From a checkpoint of a small transformer trained on Wikipedia.
Size: width 64, MLP 128 SwiGLU, 0.713M parameters.
Training: a variant of SOAP for these matrices, 4227 steps.
Each number is 128 + 32 x the weight over its row's rms, rounded and kept within 0 to 255. Layers, rows and columns count from 0. Numbers have three digits each. The size before them is the row's rms in percent of the matrix's.

# layer 5 attention output, 64x64, rms 0.075, rows 0-63, columns 0-31
100:126087111163118135144144144116158101102127121164104132140130121060200126123161082142174159205042
079:099165120135139100153108130110112147122090108149100225138113135137141086091101170123133142129175
107:130189153084119109147081135132156128096181081126157066126149144083109143128159144129124047171086
089:147162110127138128096160160182179131115125112097155080115127172148202111128202144135120173111145
086:124112110084152138206177123137150074107113106125087062200112143154124157175134113125106135120132
095:119162140119138136144144121161171134111111132113069121103153103141103073142097115048143145182119
094:098157145142128095090089071138116066122138144110140116169172209152117124159159075044116119106181
097:158085102137099188157122086130167128135150192108142183107159079139102165187199141095125160168141
106:165116154170153156160113182178134137130098109113122167153093187077085129100141122132137142129094
101:161077089101098150120130141134171094109064112049115137170110113146106160196122087146149166133147
098:173177147164096123147176073127078103115043085171189150100150117149096159152128147098141112140115
115:195155125156197095069160094147147102123159143139182137104137082103102122171089152053142160148166
100:116193096111121144184168076113145130159180110078133158076141103181139159109112105122108204165120
091:149121149144152137111137175088115102138117152137136173112173141081118111132142113163072173060075
091:156119093129156103203084087115120080181148165134096181145042146100091170087120147112069156139112
103:080125129141050121080161129110105074159100137172102148095103141130125151150157142141095099187117
097:103153108168174064113083133140135162172064102193099108160137129128086103104106073100076094090134
113:170091207183159123166135107126132170137189127143118125147129106157110095136182110093099167117165
096:169147095159136153112115149089205124147110111116088185065186124117145163127118117137106112053134
093:134178095119071166152111188173135154120159153141121157168124125142071119140044111139080146168183
096:127140080136107125120146110151099083120112118187103089147149165135070131143133119146189176076087
096:162134147049138111110164167140115070147166110147098209160162124143134076145130147171116105129116
115:163123089142128129177082137064102176171101109121109102094087160166186113096166183138130162118107
098:167211146175117128135056131101077157133145086067082104052123139163146155124094085148100086130150
102:076159108153140171140171140120102210149173070145123125114169116196152153066108129157137103156125
103:152115115113209153071114109100165106136156098101171113074108157142159138111105116116181169191064
111:138159148124099117133146146148094151074115100131130123121120095131160101150217129119199153117202
092:114115163160177135115089148065091110145163091126137148073114145135100128192110143114042137137110
072:163165173099104146131206152172125091137155084150094156102076124139146146071103100108051106149117
121:107157176095125173112115110117190135192049130117114171156156107111164131167105208116174120115104
103:151085136100152171161127170143129142167108178162161098120136163102136153129149120100091191173127
115:133145051109148179086147151082086123165140126173185159158114096123128144097135141064139097190128
095:111169219124095187067132116113194102141187156154158096152072181111143089155119154130131172055174
086:142176139213151105172156102165073217114127148162162084183173129103161087093041134130125134113120
096:137127116198134133141123119159143147149189149149202106108101105145093119168130125164100071136098
108:110116191151157110104170108029116135109106102088059172156126140143061118078140152137111107154122
089:101112094104071090151093093128133121126140119059099100173080151093100116103094111070129153108079
089:165093119137105116136077114141192105156125180153096128105173123121159109078078109194140119107103
105:123087147129115118132115132084108193141132098129132192130069083219118136125126099148109102179103
090:120140162109102143114097209086092139097133156072151140140145209103171070103112109098080133122053
092:149163126158110101138141124140154125183198164136112134176122103092206181143124138122123144117105
098:081112106156117116172103122061183177060170130154108122107112169163108134132121089103156169072128
113:079064153131197148102110135129121117079085113108113130167152128119119180136130124076057174169105
106:150199135191157113169123134107131046149067127095195120177132173129119108099122101118143145072106
102:127160146205065120125117117139098119104151128131163158173135087155179135099148132087114105192090
091:142102122142127100176069134172080077099109061152198139129157173145159112109093150152162131126111
102:155153074123164166104156114130101112109134183118085158085074133106139090097126128160119195121138
094:138110138118068181152177124145076117140035042166161107062125151129164142133112097117102131106171
097:092114159122100165142149132138074080149139168114124116066103137065133137132148141092170121125111
111:111110150186115121132145167190054103125113114116104110103133159132173231116157167090171174107116
099:142137160092130103118097070086175124127144118169120097103101191142073180128161147136179159179089
101:053111102155118176197121082084151138100150109107132107111152171093091102173113175143126147145132
092:113113177119082155130134131135089224143116131098075133117102068059096134141152075108125115118046
108:199073151139109112118131115124119144094146097134144113091177159094117101122169123091139089103094
106:130138174106109139129135157046202101138128126139125139134072166165203153190080080048096125121143
094:154141113147132138108094116173148129148100055163119112120107103099146110114101104152079134114060
105:096150164146105067139155145104141148143131150103179140137141159129100141080172132120117157127170
103:154166129176105113103117126139093151099113155118072049140154098154119108143096185113123123156090
114:126130114115121032119159132129138116203167097113116131144067153108178151182140102096072137111098
118:132088162120106096127152159141147064157124121118097140174082105104111101045100182144151135131171
075:083121146089115133125134132136074097163162095118147112122118168130123021143133097145189191171144
105:109139154128146144117096064139083140077178099111120121132148122026137160077174083145139156112172
115:111120134141179087151106127100162151152082088160128122081138158131092175128116120131097097165154
098:149091149113136208141136129095110088140118104185085131102132106096139076125118139122108175189124